Weights of a small transformer language model: MLP 2560 PolyReLU.
Each number is 128 + 32 x the weight over its row's rms, rounded and kept within 0 to 255. Layers, rows and columns count from 0. The size above them is the row's rms in percent of the matrix's.

# layer 4 MLP down (transposed), 2560x512, rms 0.0328, rows 1329-1355, columns 256-383
size [105 100 109 106 113  95  95  95  97 103  96  97 102  95  99  94 107  95  95  94 102  54  53  99  48  95 103]
[[137 148 189 135 153 149  92 188 125  66 104 146  89 130 163 120 130 132 117 160 156 128 120 172 105 104 127 118 119 174 137 156 119  66 136 215 125  70 103 104 141  96 106 116 115 132 139 130 147 138 113 108 119 121 136 111 121 156 190 114 139  87 127 179  74 153 104  97 115 135 105 206 123  91 115 113  89  98 125 144 209 149  77 117  82 135 185 152 117 115  86 140  80 169  93  97 145 147 124 178 166 145 138 161  99 121  83 145 131  44 154  98 159  76 113 135  51  66 170  95 112 205 109 156  75 165 133 172]
 [136  81 105 143 172 216 154 143  69 123  76 110 108 122  96 131 109  74 138 128 142 139 141  70 127 125 147 104  58 107 113 114  84 190  90 203 175 160 156  90 125  87  79 131  95  94 142 120 134 190 143  96 147 109 126 135 103 110 152 110 110 123 139 156 189 164 140 202 110 111 138 151 107  68 160 118 142 150 166 118 171 189 122  70 161 110 145 167  99 114 115 173 102 119 107 121  72 162 130  91 159 120  77 187 101 110  98  87  94  85 109 162 135 164 168 137 136  86 117 134 114  84 179 149 156 114 162 113]
 [ 93 105 186  94 125 127 138 137 147 133 101 145 115 165  75 136  81 132 137 141  84 133 159  70 114  74 179 101 189 180 210  99 102 101 137  69 142 134 120 192 121 166  72 122 113 111 108 147 111 116 133 163 158 173 198 112  96 138  99 167 102 184 160  96 149 147 123  87 105 156 126  70 110 156 149 153  67 103 134 149 111 115 144  89  82 138 104 114  99 167 169 142 209 119 129  80 164 157 153  51 121 140 127 101 103  96 156 142  88 112 146 134 145 103 113 168 139 143 130 126 150  67 142  71 148  97 108 101]
 [109 124 133 161 109 114 157 104 104  92  87  88 161  97 152 116 126  87 106 118  91 144  95 106 164 175 133 180 139  68 138 152 159  77  96 147 145 171 131 157 167  68 101 146 114 166  80  79  98 140  80 132 145  98  73 173 109 158  78 142  82 133 155 137 135 103 172 140 169  95 166  69  80 176 195 103 139  80  78 129 166 131 139  91  96 139 109 116 125 163  41  84 111 149  95  91 124 122  88 177  79 176 114 108 189  98 154 154 154 143 119 163 129 137 132 118  99 147  97 120 149  90 133 200 114  78 129 131]
 [173 100  63 169 143 116 142  96 137 107 136 123 109  93 167 120  32  77 146 190 135 122 141 121 125 179 106 154  65 193  61 136 152 114  78  91 150 124 166 143 147 144 117 168  90 135 144 143 136 113 143 148 170 151 179 107 185 134 186 111 136  89 143  72 131 163 168 110 140 127 144 149 167 175 204 136 123 121 122  79  99 109 100 126  79 136 138 173 114 146 129 137 133 151 120 161 139 140 113 162 151 190 144  98  88 107 151 142 141 149 123 139 183 101 125 171 205 127 109 104  96  93 162  86 107  74 104 102]
 [121 146 143  73 162 189 113 165 101  92 172 110 141 173  74 119 125 124  92  88 122 148 155  75 142 129 174  98 123  92 163 116 137 170 110 127  86 172 141 170 169 105 125 119 119  56 140 135 205 141 153 129  93 151  68 163 161 179  99 149 116 200 112 104 134 191 108  77  93 114 131 147 166 157 123  85 103 101 124 115  93 167 143 173 174  90 131 111 131 129 113 132 126 147 173  32 102 171 180 127 187  71 135 134 141 126 164 134  90 107  65  88  96 152 152 148 137  89 170 147 126  93 150  98 113  86 175 179]
 [156 145 195 143 194 117 115 159 150  93  69 174 168  70 161 120  95 137  69 131 175 134 126  68  70 234  73  83 169 143  90 151 158  87 140  99 126  92 154 103 144 106 156  68 151 155  95 161 154 138  75 149 149 163 121 162 140 137 119 179 173 124 135 118 150 167 145 127 101 154 125 111 130  84  95 138 157 187  95 106 110 106 133 124 167 182 130  84  54 126 132 113 153 140 184 150 123 103 160  72 141 120 150  82 188 151 188 154 106  54  95 134 107 143 138 172  69 134 144 139 180 102 113 143 117 160 120 138]
 [149  74  84 167 113  83 104 132 150  82 158 141 170 171 191 160 121 122 212 150 117  83 144 100 146 118 128  95  97 105 143 119 198  82 148  83 125 160 107 115 128 213  90  90 105 111 123  72 148 137 147 148 124  78 162 155 130 121 165 102  65 168 101  93 140  71  93 148 109 157 159  84 127 196 155  86 152 174 160 101 115  87 176 158 119 122 116 153 123 174 155 101 162 171  77 158 128 116 124  90 136 167 124 134 134 115  66 130 135 109 129 103 112 194 152  61 126 110 100 164 105 114 129 120 181 136 175 105]
 [ 83  75 156 135  85 152 158 107 132 125 117 124 113 155 113 132  70 149 175 129 143 162  90 157 150 136 149 119 100  92  96 170 149 122 140 125 148 143  89 161 110 155 182  86 127 142 147 149  88 114  96  94 131 132 203 135 143 132 138 134  89  67 113 128  98 126 166  96 104 113 128  99 103 137 162  44 104 142 103 124  75 188  96 138 125  75 125 101 131 167  83 141 125 153 146   0  79 153 175 108 130 165 101 184 114 119  76  99  90 194 153 201 117  83 104 136 124 101  76  76  68 116  93  97 120 165 111 121]
 [136 103  42 141 116 160 105 145 115 108 118 122 162 148 120 155 131 151 101 105  97  46 129 184 131  87 120 119  86 112 123 158 160 130 111 110  92 139  70 103  89  95 123  94 149 147  70  96 134  37 104 161 109  79 119  56 124  79 135 127  74  80 124 139  78 149 189 142 186 132  71 115 121 154 177 112  54 100 140 147  58 123 147 115 138 112 164 130 115 116 116 115  96  80 128  85 146 117 168 131 123 108 133 148 136 194 122  85 161  84 127 179 126  99 136 136  96  93  85 109 128 109  92  86 202  97  55  76]
 [191  68 187 159 143 114  98 151 164 118 107 151 125  90 195 123  46 124 133 134 128 158 131 133 159 129 145 168 144  75 149 137 119 151 100 162 144  84  85 123 142 150 123 153 164  87  86  88 140 154 125  97 146  94 125 155 128 156 155 167 125 120 168 166 102 138 157 148 110 164 129  66 143 119  95 161 132 125  88  93 127 139 128 153 131 103  81 192 136  88 152  94  94 120 165 175 103 157 146 150 108 131  81 125 106 143 135 121 169 187 165 146 113 107 124  96 151 125 101  92  98 144 143  56 139 120  93 155]
 [145 145 129  57 135  96 141 105 120 177 146 106 148 106 123  86 133 107 161  93 108 101 157 120 117 174  80  96 114 103  86 158 120 157 101 132 120 154 129 140  87 191 122 147 125 109 192 113 133 140 160  61  79 198  94 110  79  71 118  88 147 122  90  97 100 106 153 215  98 122 103 151 127 110 162 110  79 122  83 120 136 115 112 114 105 162 125 171 107 144 134 101 101 124 109 105 105 124 119 108 107 173  78  93 123 159 101 150 102 129  78 134 140 133 172 160 143 157 120  83 189 179 143 106 116 141 112  88]
 [181  60 108 106 164 125  72 163 129 146 166 170 138 101  84 146 117 170 115 166 154 117  82 110 143  69 118 146  88 124 125 100 165 106 102 134 148 121 143 100 116 110 120 179  46 115 198 163 147 194 117 122 126 104 115 101 186 112 139 169 138  81 207 198 145  88 153 183 143 111 149 139 147 114 112  64 150 180 125 142 101 123 201 149 150  80 126 111  53 119 139  73 126 146 137 129 115 152 136  30 200  93 128  99 143  78 112  95 136 130  41 175 138 112 123 106  77 110 148 161 143 148 146 199 187  88 160 127]
 [139 158  78  81 127 163  99 117  77 118 174 104 104 108 114 103 103 197 162 154 190 158 122  88 144 141 186 114 122  81  80 117 131 102 109 107 115 114 133 138 152 155 135 147 107  78 150 114 131  89 122 101  52 134 136 137 126 149 170 100 133 109 179 125 153 149 120 139 158 174 196  81 205 105 139 105 113 110 111 101  77  99 163 138  68 130 106  83 112 113 110 117 124 145 127 112 119 109 152  89 121  67 137 100 137  99 124  75 186 103 140  87 120 152 129  81 131 138 112 106 181  71 119 123 180 145 232 118]
 [ 70 123 122 122 147 138 144 114 156 163 114 104 239 116  73 144  84 132 183 104 174 141 115  74  91 104 110 112 126 115 107 138 129 118 101 180 141  97 112 111 146 107 164 214 155 130 159 135  97  97 111 132 118 108 153  79 174 126 114 168 106 113 161 105  96 144 135  98 183 152 117 140  81 148 168 156 179  38 159 108 157 110 159  75 126 162 112 113  99  72 119 148  98 151 147  94 159 112 150 109 142 157 111 131 156  78 195 134 137 167  88  84 147  46 146  82 119 141 182 124 145 139 144 137 174 133 128 137]
 [131 128 127 124 182 131 125 120 132 128 120  86 129 172 124  41  88 137  80 189  85 140  80 150 149 124 113 172 101  89 170 105 162 120 149 132 129 136 164 146 163 166 141 177 127  77  92 139 141 139 155  84 161  52 101  96  88 110 147 145 111 153  70 156 120  84 196 154 145 132 127 156 137 174 120 178 110 135 157 141 122 112 120  17 186 142 159  39 162 116 104 116 135 161 142 220 146 110  96 163 157 114  96 106  87 182 120 132 200 159 154 159 114 122 132 143 134 152 102 143 115 169 157  96 137 140 227  98]
 [134  81 142  87 105 143 165 115 120 163 150 131 141 172 106 178 194 120 105 209 112  99 131  75 138 125 156 118 136  93 136 147  84 185 181 168 169  87 140 119 134 158 107 139 131 140 160 102 172 158  92 105  96 142 150 119 221 136 140 102 157  89 132 168 104 169 137  93 122 149 151 163  98 126 104 132 102 137 140 171 102 146 151 134 132 148 160 170 147 134 154  92  94  92 128  56 155 166 122 129 136 107  91 123 150 149  95 142 159 108 120 156 106 184 153 159 114 133  96 120 117 129 150  72 134 178 126 126]
 [ 94 128 162 127 175 178 120 229 174 151 108 128 126  88 105 161 153 179 140 112 120 135  96  99 148 142 117  93 164 142 124 121 144 123 188 166 114 115 160 114 112 129 139 158 155 128 142 191 119 153 136 132 176 115 101  89 126 105 168 162 115 126 112 100 121 107  94 131 162 155  86 181 111 122 111 139  78 100 144  91  91 112 180  99 158 135 139 129 191 182 150 108 126 155 166  93 119 102 127 122 156  77 187  73 151 151 140 167 114 134 136 166 186 155  41 128 107 189 170 126  96 109 132  61  71 176  88 171]
 [164 102 109 164 107 120  77 138 146 118  98 127  82 118 162  81 107 128 195 133 137 140 153 121  87 132 116  96 142 102  81  95 107 190 130 147 141 165 154 112 137 163 110 171  94 126  94 133 145 145  97 125 191 150 139 160  63 137  91  58 132 186 119 117 127 101 124 135 130 124  91 149 105 121 113 158 117 105 150 108 150 111 157 111 122 132  90 133 163 115 129 167 131 115  86 178 130  84  97  83 139 131 122 123 149 105 148 123 181  85 158 165 163  71 126 133 146 173 105 147 110 146  97 168  59 127 184 164]
 [ 99 146 159 135 165 107 168 149 171 164 182 146 123 160 155  94  92 105 134 106 138 104 126 125 144 125 139  83 159 130 135 152 117 176  94 149 137 106 108 143 145 139 147  67 135  74 141 114 116  98 116 165 149 168 127 134 133  82 119 146 136 194 168 133 163  90 148  79  24  66 146 103 131 133 124 143  38 127 127 167  84 120 105 149 128 108 137  98 174  95 131 135 161 130 110 113 142 119  82 161 137 101 190 124 151 147 145 133 135 138 138 120  98  61 130 144  90 138 123 100 180 141 116 103 159 163 119 112]
 [119 165 105 115 164 138 157 116 109 152 130 126 144 138 124  99 111  86 201 131 114  92 125 125 158 120 127 170 221 130 119  93 130 122 148 157 110 147  91 118 109 144 176 155 113 128 102 135 131 121 102 122 112 110 157 104 104 122 111 159 129 119  94 119 132  99 149  74  87 153 116 142 144 174 150 135 141 168 108 132 123 121  85 118 117 137  94 138 144 184 151 177  98 160 113 162 134 107 123 137  88 101  93 141 113  99 103 133 160 133  42  60  91  92 127 156 118 199 176 145 133  73 164  73 158 147 125 126]
 [102 121 135 140 108 134 110 100 147 139 119 129 126 105 146 144 144 112 144 156  84 118 122 135 120 130  90 104 107 139 114 118 115 112 109 159 100 132 120  96 111 107 120 161 128 119 137 124 127 150 119 153  95 132 106 143 124 113 136 152 158 141 123 129 140 122 164 108 115 122 124 163 116 118 101 165  92 138 130 108 104 140 180 138 112  70 119 162  94 148 157 108 117 103 137  96 108 121  67 114 184  90 116 161 109  93 150 165 132 131 109 149 113 113 164 131 124 151 147 163 111 141  74 122 106 102 167 154]
 [176 131 111 105  73 163 155 167 146 122 137 213 125 144  93 186 124 168 141 148  92 137 164 114 145  90 133 148 144 110 196 123 139 126 130 118 114 147 145 166 112 160 118 115 113 121 104 110 150 147 111  54 122 120 121 107 121  92 122 137  88 110 105 129  68 140 119  85 114 127 163 124  96 122  94 128 136 148 110 128 127 130 150 126 137 115 102  91 137 112 141  89  95 168 139 149 136  83 128 123 138 147 158 129 112 140 129 125 132 132 133 175 120  87 157 119 150 105 146 148 131 123 123 117  74  95 142 156]
 [112 116 137 154 158 150 134 156 150 133 180  94 103 127  96 152 131 114 100  78 142 174 176 152  91 123 102 116 145  79  70 133 136  96 150 127 129 146 144 133 165 129  73 195 137 192 155 125 179 125 159 111 128 105 112 165 136  93 120 159 114 155 183  96 163 127 118 165 112 121 141 124 114 161 161 149 151 111 121  93 187 143 131 120 100 118 172 136 150 150 117 104  49 149 102  71 112  85  95 124 143 104 144  84  94 116 135 107 150 177 160 177 106 114 160 105  96 206  96  77  90 131 101 132 171  97 160 195]
 [ 78 124 164 149  93 132 144  79 164 148  85 113 182 106 136 165 154 138 147 115 112 147 145 123 139 105 149 131 109 114 158  80 113 147 175 122  92 100 132 185 142 126 125 107  90 154 143 103 125 122 109 125 114 114 124 163 125 142 152 124  76 128  80 114  97 129 114  74 105 112  97 145 145 100  85 113 144 115  90 108  98 126 159 126  94 143 124  99  79 125 189 164 111 148 132 118 110 136 110 161 181 125 113  80 120 104 107 151 144 128 161 147 137 139 148 136 148 111 150 124 120 149 114 117  95 133 225 167]
 [106 103 116 139 128 115 178 139 125  98 143 100 112 139 135 173 124 154 122 107 158 148 165 114 160 151  99 119 123 158 119 106  87 154 159 167 148 123 167  97 156 105 169 128 101 126 105 160 185 187 170 121 111 147 102 112 142 131 132 118 124 142 118 139 143 127  60 121 101 127 174 200  56 153 148 175  62 136 115 146 181 151 139 142  89  97 167 150 114 139 185 112 154 134  71 128 143 131 128 147  87 140 125 112 174  98 111  88 183 149 191 139 162 114 138  91 183 128 134 118 136 128 179 154 133 126 125 168]
 [ 70 150 156 135 144  29 182 140 112 193 228 117  65 117 110 183 155 115 153 131 117 128 134 141 143 145  79  92 127 106  98 119 136 121 127 174  98 125 168 115 103  94 142  65  95 166 208 171 149  82 162  99 108 125 129 102  91 152 119 171 177 156 119 108 121 158 139 112 127 172 149 186 145 107 146 151 166 146 121  98 142 172 168 122 166 137 119 128 128 111 132 143 156 120 164 158  83 111  87 162 113 110 148 161 153  82 133 107 122  95 154 121  73 145 153 145  88  97 137 183  90 132 168 195 160 107 139 111]]
# layer 4 MLP up, 2560x512, rms 0.0328, rows 1330-1356, columns 256-383
size [106 110  96 111 100  94  85  95 104 105  96 105 105 100  96 107  98 100  99  95  53  63 102  52  98 100  93]
[[183 122  90 164 177 148 186 154 129 186 113 142 163 161 158  88  96 106 139 130 147 106 126 124  88 131  68 118  89 174 123  91 132 152 127 229 145 138 135 108 131  71 135 114 147  92 147 128 119 179 120  98 147 144  94 128 114 149 153 132 100 152 143 134 133 125 148 134 114 125 190 148 120  97 124 116 161 106 177  72 149 177 115 120 122 133 137 115  76 136 175 122 129 174  95  78  77 143 171 123 127 130 116 145  66 102 125 154 113  99 124 112 141 137 155  88 165 120 129 146 110 110 171 139 118 139 123 114]
 [ 97 128 127 131  96 120 104  93 163 168 130  99 157  81  94 128  96 136 107  97 146  85 144 126 110  68 107 134 163 156  90 133 115 105  99 105 154 129 151 124 120 188 111 147 165 144 124 151 140 170 134  95  93 129 163  65 109  49 114 125  93 176 166 132 135 104 149 131 152 172 103  99 188 101 134 154 112 111 173  87  75 102 112 174 140 124 133 103 121 162 136 171 150 115 132 172 140 123 180 121 121 101  99 153 126  63 144 146 139 193  79  92 181 120 143 145 121  80  86  93  86 118 109 153 150 123 145 199]
 [120  97 126 105 122 120 123 124 121  86 108 174 161 116 113  74  47  57 106 154 106 102 132  57  92 108 114 106 121 125 159 143 103 152  91 108 156 130 123 131 172 135 133 116  67 133  94 142  85 116 102 147 194 110  95 140 107 178 105 176 150 130 157 131  94 147 202 161  97  75 203  83 121 142 162 123 158 123 154 141 161 138 120  85 167 145 166 100 164 161 119 137 112 144 132 121 147 150 159 174 122 116 145  81 176 172  70 158 118 122 135 131 156 132  66 132 121 119 122 145 166  90 119 180  87 114 118 121]
 [103 140  61 171 104 139 131 112 115 112 162 161 161 100  95 121 127 120 165  94 136 115 132 167 122 152 130 136  63 138 117  74 119 175  71 134  89 159 160 145 120 172  89 154 124 137 112 179 113 138 173 146 189 124 153  90 153 140 135  98 165  18 111  84 132  78 117 188  78 120  71 131 147 145 145 137 121 108 155  82 133  93  95 162 136 143 187 154 126 173  87 154 175 134 123 136 131 156  79 138 123  84 158  75 108 130 116 147 159 163 112 149 143  84 165 137 141 142  75 160 124 114 100 112 140 114  81 140]
 [149 153 145 123 130 168 141 142 102 139 136  80 148 104  96  74 136 103 120 134  90  82  98 119 137 126 117 166 113 153 104 124 158 142 185 178 120 133 152 104  94 146 146 162 111 112 140 114 166 182 173 119 102 150  97 125 129 198  89 157 110 120 161 111  94 157 105 116 112 174  74  84 104 190 128 136 183  96 128 121 114 170 170 107 126 128 180 114  90 110 120  80 152 107 144 100  58 164 185 142 157  80 108  73  94 219 161  77  97 120 121  61 123 165 109 128  99  55 194 180 122  77 138 111 124 128 110 110]
 [113 136 118 187 147 145 136  72 150 103  77 122  92 111  91  99 107 113 131 124 145 113 145 181 143  96  97 160 135 100 117 112 118  99  53 178  84 153 132 137 139 183 174  95 124 119 103 215 145 121 152 117 148 120 156 181 156 153 101 102 116 135 106 146 111 183  70 163 130 165 136 156 102 126 178 148 170 155 154  88 125 124 133 149 158 143 154 195 110 173 128 173  86 115 123 105 133 100  91 149  87 123 208 148 115 160 152 145 140 139 167 144  99 170 126 168 166 125 135 122  84  87 128  97 110  74 134 107]
 [140 123 139  71 140 169 152 109 140 146 122 131 164 122 156 149 153 112 126 158 101 124 170  78 199 125 182 107 152  95 147 136 186 141 195 106 173 132  75 152 144  87 145 133 106  93 123 143  68 132 162 153 102 171 146 135 142 108 146 135 140 151 106 138  81  80 163 136 109 165 155 114 138 103 126 137 164 152 200  99 186 176 195 157 119 181  86 159 127 167  81  66 131 162 114 101 117 163  70  67  91 123 128 144 178 101 120 140 135 125 122 137 137 136 105 111 138 117 122 152 116  90 101 106  96 180 180  89]
 [104 128 158 133  85 134 129  56 156 162 138  92 123  90  66 199 148 155 139 160 154  78 136 111 119 128 134 101 167 113  84 145 120 131 117 115 155 164 132 145 115 113 139 150 139 134 171 131  92 152 178  92 148 164 167 113 138 174 183 187 167 138 127 169 107 105 118  84 173 168  95 123 133 203 133 133 111 164 140 113  97  88 125 132 166 139  48 144 126 134 109 133 198 157 159 150  89 162 126 114  71 159  55 109 136 126 144  84 128 160 130 109 124 107 159 178 103 103 125 184 116 120 162  93 153  67 159 136]
 [ 80  70 114  95  40 120 138 179 116 100  64 132 109 133 126 201 133  89  85 106 156  98  69 191 105 146 147 106 133  74 164 150 150 157 141 115  88 123  33  86 114  96 161 123 144 144 122  71 201  53 109 120 185 122 141 106 112 119  79 135 112 176  93 147 131 166 102 148 117  62 105  89 105 135 144 101  78 104 128  79 113 122 144 118 152  76 135 107 164 130  90 166  83 100 149 181 139 157 162 101 102  97 111  55  94 171 128 151 157  78 158 107 111 186 159 145 108 103 131 123  51 134  91 150 127  74  42  91]
 [139 101 133 103 147 148 176  92 116 137 134 145  91 127  42  96 163  89  91 143 156 154  50 190 119 130 169 111 112  88 119 175 122 143  94 141 102 136 124 120 100 171  94 138 134 112 126 100 104 110 164 188 144 148 127 116 136  94 121 129 129 163 126 167 144 153  90 121  76 131 139 104  84 137 126 141 132 111  79  57  53  97 150 108 219  91 158  98 101 138  84 164 127  96  93 106 138 124 191 132 126 165 120  79 106 190 104 118 154 111 129  66 160  81 116 123 196 117 103 137 177 104 155  95 184 167 149 125]
 [126 120 183  96 120 108  96 108 118 128 190 132  99 145 113 129  80 133 114 105  96 125 121 120 174 148 138 145 122  80 124 136  93 109  67 173  61 114 149 134  96 166 170 174 106 119 136  89 143 141 154 134  81 122 149  82 156 118 156 136  68 171 130  81 129 163 146 124 101  75  70 139 157 138 136 152 129 183 100 214 146 144 145  77 149 165 178 138 143 126 138 150  79  73 109 146  35 170  71 148 150 124 168  88 171 120 150 102 166 185 104 128 101 136 150  73 164  86 103 123 108 106 152 138 152 151 137 150]
 [172  75 104 114 132 111 121 126 137 150 169 175 116 122 143 119 122 129  60  94 188  91 130  97 129 103  79 106 131  91 163  92 143 114 109 153 157 120 119 135  92 140 105 164 100 121 158 172 160 143  78 168 163 141 145 109 192 153 162 136 174  83 203 182 119 140 142 180 148  88 101 182 188 100 150 141 140 137 122 119 151 119 214 102 165 128  63 107 135 112 175 135 157 123 132 126 120 182 169  78  98  97 107 123 120 191 176  94 134 136  99 130 119 141  89 118 112 147 110 163 143 133 115 181 165  97 101 131]
 [137 135   4 136  60  97  91 104 129 142 115 145  90 120 106 133 116  74 122 128 166 135  94 150 171 193 136 129 109  72 179 138 107  76 107 158 116 141  87  89 156  87 131 134 116 110 149 153  94 153 178 122  79 114 111 129 125 141 164 123 141 184 153 140 119  74 138 164 175 142 136 119 148 140 167 158 123 128 135 171 116 109  89  81 166 154 128  78 114 143 139 142 114 187 150 143 148 140 174 126 188 109 134 180 116 133 152 116 154  92 149 103 170 115 181 125 131 183 113  59 183 127 160 144 102 111 144 145]
 [ 63 149 134 154 177 151 150 144 104 133 142 125 166 172 126  89 121 151 208 148 160 150 122 123  99 100 138 160 172 180 149 106 153 152  98 142 132 120 113 115  92 136 107 112 174 145 121  60 129 142 118 148  94 139 115 116 123 102 148 149 107 130 134 167  95 137 156 120 194 156 128 134 106  88 171 131 131 114 168  99  79 138  82 135 147 158 113  69 112 165 118 136 127 144 111 150 105  67 157 141 114 133 120  58 125 146 137 184 118 126 137 164  85 111 104  80 129 177 144 138 145 145  84 182 163 147  97 146]
 [112  82 137 182 113 118 146 155 135 208 115 125 112 143 145 142 154 145 175 126 163 142 136  61 131 111 154 159 122 155 129 128  90 129 116 188 104  89 144 147 100 106 149 185 145 141  51 173 156 121 210 117  95 149 161  57 116 119 138 140 137 191 133 116 169 139 125 161 133 127 104 131 124 122 159 133 147 142  76 109  97  90  90 123  95 147  68 120 112 127 109 167 102 131 107  92 117 167 144  91 184 137 129 116  93 118 106 112 203 176 145  70 118 115 136 116  90 110 139  81 141 114 140 127 155  59 181 150]
 [134 106 104 218 144 135 156 133 126 117 114 128 119  65 101 164 142 102 103 185 115 117 137  92 122 104  86 138 141 152 165 171 129 145 147 132 124  93 111 145  67 146 111 147 117 120  98 140 134  79 112 130 153 122 139 176 153 129 139 152 142 124  92 145  84 139 104 130 225 125 182 143 110 104 136 109  87 126 148 130 138 179 113 140 160 120 212 106 135  91 138 172  94 135  91 103 151 165 131 110 175 126 121  73 117 114 119 118 156 154  62  98 112 142 126 116 165 200 138 114 164 112 146  60 117  81 151 124]
 [172 131 140 109 132 129  91 141 119 156 116 173 151 188 127 152 107 115  98 106  98 141  86 173 139 167 111  95 109 139 149 127 144 193 117 131  95  94 148  86 147 189 180 180 136 160 171 222  78 115 166 140 137  97  94 113  82 136 115 191  80 116 151  77 164 143 163 132  73 147 131  78 196  87  89 113 112 105 104  71 133 171 140  66 165 126  82 109 154 177 136  99 156 119 138 141  45 153 193  42 131  99 157 156 120 105  99 120 126  92 152 171 167 128 122 131 112 144 174 131 131 121 108 126  75 175 129 153]
 [151 129 163 154  73 194  78  91 144  81 128  88 132 105 142 160 195 177 153 150 106 182 103 168 138 156 106 162 144 132 103  94 114 101 160  79 122 151 158 115 119 151 135  91 108 116 143  75 143 203 162 141 111 152 142 101  76 136  91 128 159  70 150 133  89  93 109 131  45 106 127 167  85 135 134  64 121 108 127 109 111 148 114 137 142  96 142 116 173 155 117 109 127  86 102 163 116 151 166 103 109 118 145  94 186  93 114 120 189  99 110 123 133 128 131 124 197  90 131 119 102  83 181 111 120 121 142 120]
 [160 135 115 153 159 108 115 131 121 103  65 148 139 125  83 123 105 100  93  72  94 115  82 208 145 137 209 102  67 104 120 107 153 119 154 194 158 132 120  74 124  99 110 152 113 157 111 127 127 131 119 156  27 186  58 126 137  94  89 137  47 114 130 141 164 127 147 146 128 156 162 108 150 128 132 144 132 138 118 139 119  96 131 105 129 140 131 127  81 141  97 164  62 148 150 135 115 157 122 127 163  97 123 125  65  95 128 138 153 108 167  78  97 115 104 216 158 112  86  96 108 191 181  94 110 103 105 156]
 [119 165 151 123 159  85 173 107  85 192 129 114 130 156 128 172 115  80 171 102 121 172 217  79 124 121  99 139 165 156 139 160 133 141  34 139 135 156 190  88 134 111 144 164 116 152 160 130 161 103 143 133  96 138 189  88  78 122  97 149 133  68 124 166 137 185 102  75 127 129 135 124  79 117 121 146 148 160 106 139 150 134 121 129 166 141 100 152 149 171 104 176  75 141 122 157 111 164  93  66 127 101  69 158 167 100 104 202 109 140  51  62  98 117 138 114  55  92 115 123 110 126 128 116 111 147 127 150]
 [102 140 171 147 146 124 112 101 115 150 118  89 125 130 141 118 118 141 184  95 108 105 107 141 137 141 112 109 127 123 103 123 130 109 138 128 142 113 112 112 178  93  56  89 148 187 129 136 110 155 182 129 143 118 139 139 137 174 133 166 137 116 157 114  86 130 106  89 126 137 157 135 135 101 132 100 149 128  72 170 146 138 198 137 140 212 108 108 175 104 107 140 127 143 110 103 106 162  97 117 122 103  72  81 130 125 154 142  80 156 137 152 162  91 174 146 135 100 126 131 167 161 142 149 134 154 113  93]
 [149 145 119 122  55 163 144 200 147 111  91 165 128 134 157 157 115 198 141  95 120 104 148 137 120 125 106 132 111 161 148 137  76 124 113  57 118 123 100 142 124 143 134 168 172 154 114 105 141 125  87 142 128 129 122 119 126 151 139 156 107  92  83 152 113 127 145 136 134 174 106 113 108 148 120  94 151 136 115 132 156 114 171 139 108 104 145  68 106  94  92  77 100 120  88 155 126 116 207 166 179 140 171 152 125 124 130 129 194 152  96 170 100 148 160  81 160  80 134 157 139  67 111 111  96 127 108 153]
 [113  98 170 137 136  94  72 107  76 175 107 103 155  96 124 129 166  78 148 117 175 173 141 199  78 148  60  80 107 100 161 153 128 138 119 123 168 126  65 122  45 142  91 175 155 127 120 164 120 141  72 116 173 116 113 112 105  72 148 171 209 168 126 175 133 106  96 108 119 153 112 125 174 119  71  88 100 144 163  58 189 122  67 110 141 110 133 135 180 176  72 128  93 152 215 114 155 134 169 135 119 141  77 103  85 143 105 147 140 148 105  85  97 106 168  73  82 141 118 162 159 141  93  91 154 169  97 173]
 [118  88 178 126 129 129 132 101  94 118 118 124 144 106 216 174 118 179 125 138 109  82 123 160  94 132 154 152 135 125 123 138 118 118 142 141 139 167 123 172 128 165  98 122 103 204  97 106 107 128 119 130 136 113 146 193  85 169 147 115 139 166 120 125  75 140 108 116 158 167 114 138 162 138 152 129 156 104 165 111  87 146 150  86 132 172 113 143 126 108 130 176 104 136 106 151 113 126 125  95 143 164 120 120 141 153 148 105 134 139 115 146 161  88 173 142 141 109 125 137 120 138 128 125 156 115 120  90]
 [112 173 133 180 129 124 153 134  93 155 186 144 114 152 173  92 130 139  95 132  67  71 175 140  88 152 137 106 209 120 151 118 145 116 170 137 151 112 136  76 120 113 173  68 139 108 175 167 112 148 191 102  92 152  75  97 159  75 122  91 132 108 112 110 100  90 118 139 107 150  96 153  78 112 174 153 123 157 122 143  86 128 149 178 120 140 119 185 137 134 141 177 171  92 117 134 115 117 126 131 162 134 114  68 147 116  74  87 168  68 132 133  93 162 127 134 151 123 132  87 159 157 142 179  63 158  93 142]
 [141  76  86  92  87 123  91 108 113 142 115 119 150 113 171 124 152  92 115 115 140  89 211 120 111 153 133 101 108 113 128 180 151 148 113 204  90 150 139 130 186 148 120 114  94 144 130  98 118 120 168  93 152  89  42 100  89  87  83 182 139 164 178 127 135  60 106 171 158 106 123 120 110  68  96 184 184 129 162  95 186 151 127 149 126 121 105 113 144 138 148 100 104  97 206 105 137 146 156 100 145 149 121 188 208  87 106 105 149 122 118 109  95 173 117 157 127 108 147 163 124 170 168  93 147 145 148 155]
 [126 157 149 100  94 156 139 120  93 101 106 106 118  86 127 107 148 115 133 114 154 129 104 153  97 146 181  89 165 102  78 151 159 159 117  93 105 176 130 106  46 121 112 140 162 159 171 184 129 138 160 101  98 141  78  62 116  99 140 170 101 123 152 134 102 107 149 141  81 136 107 125 105 180 113  83 115 109 110 138 114 131 101 123 134 126 154 116  85 112 110 133 183 122 124 185 106  98 109 131 130 120 107 129 118  80 140 183  64 120 157 120 149 101 163 113 109 154 164 122 159 178 139 169  98 178 166 150]]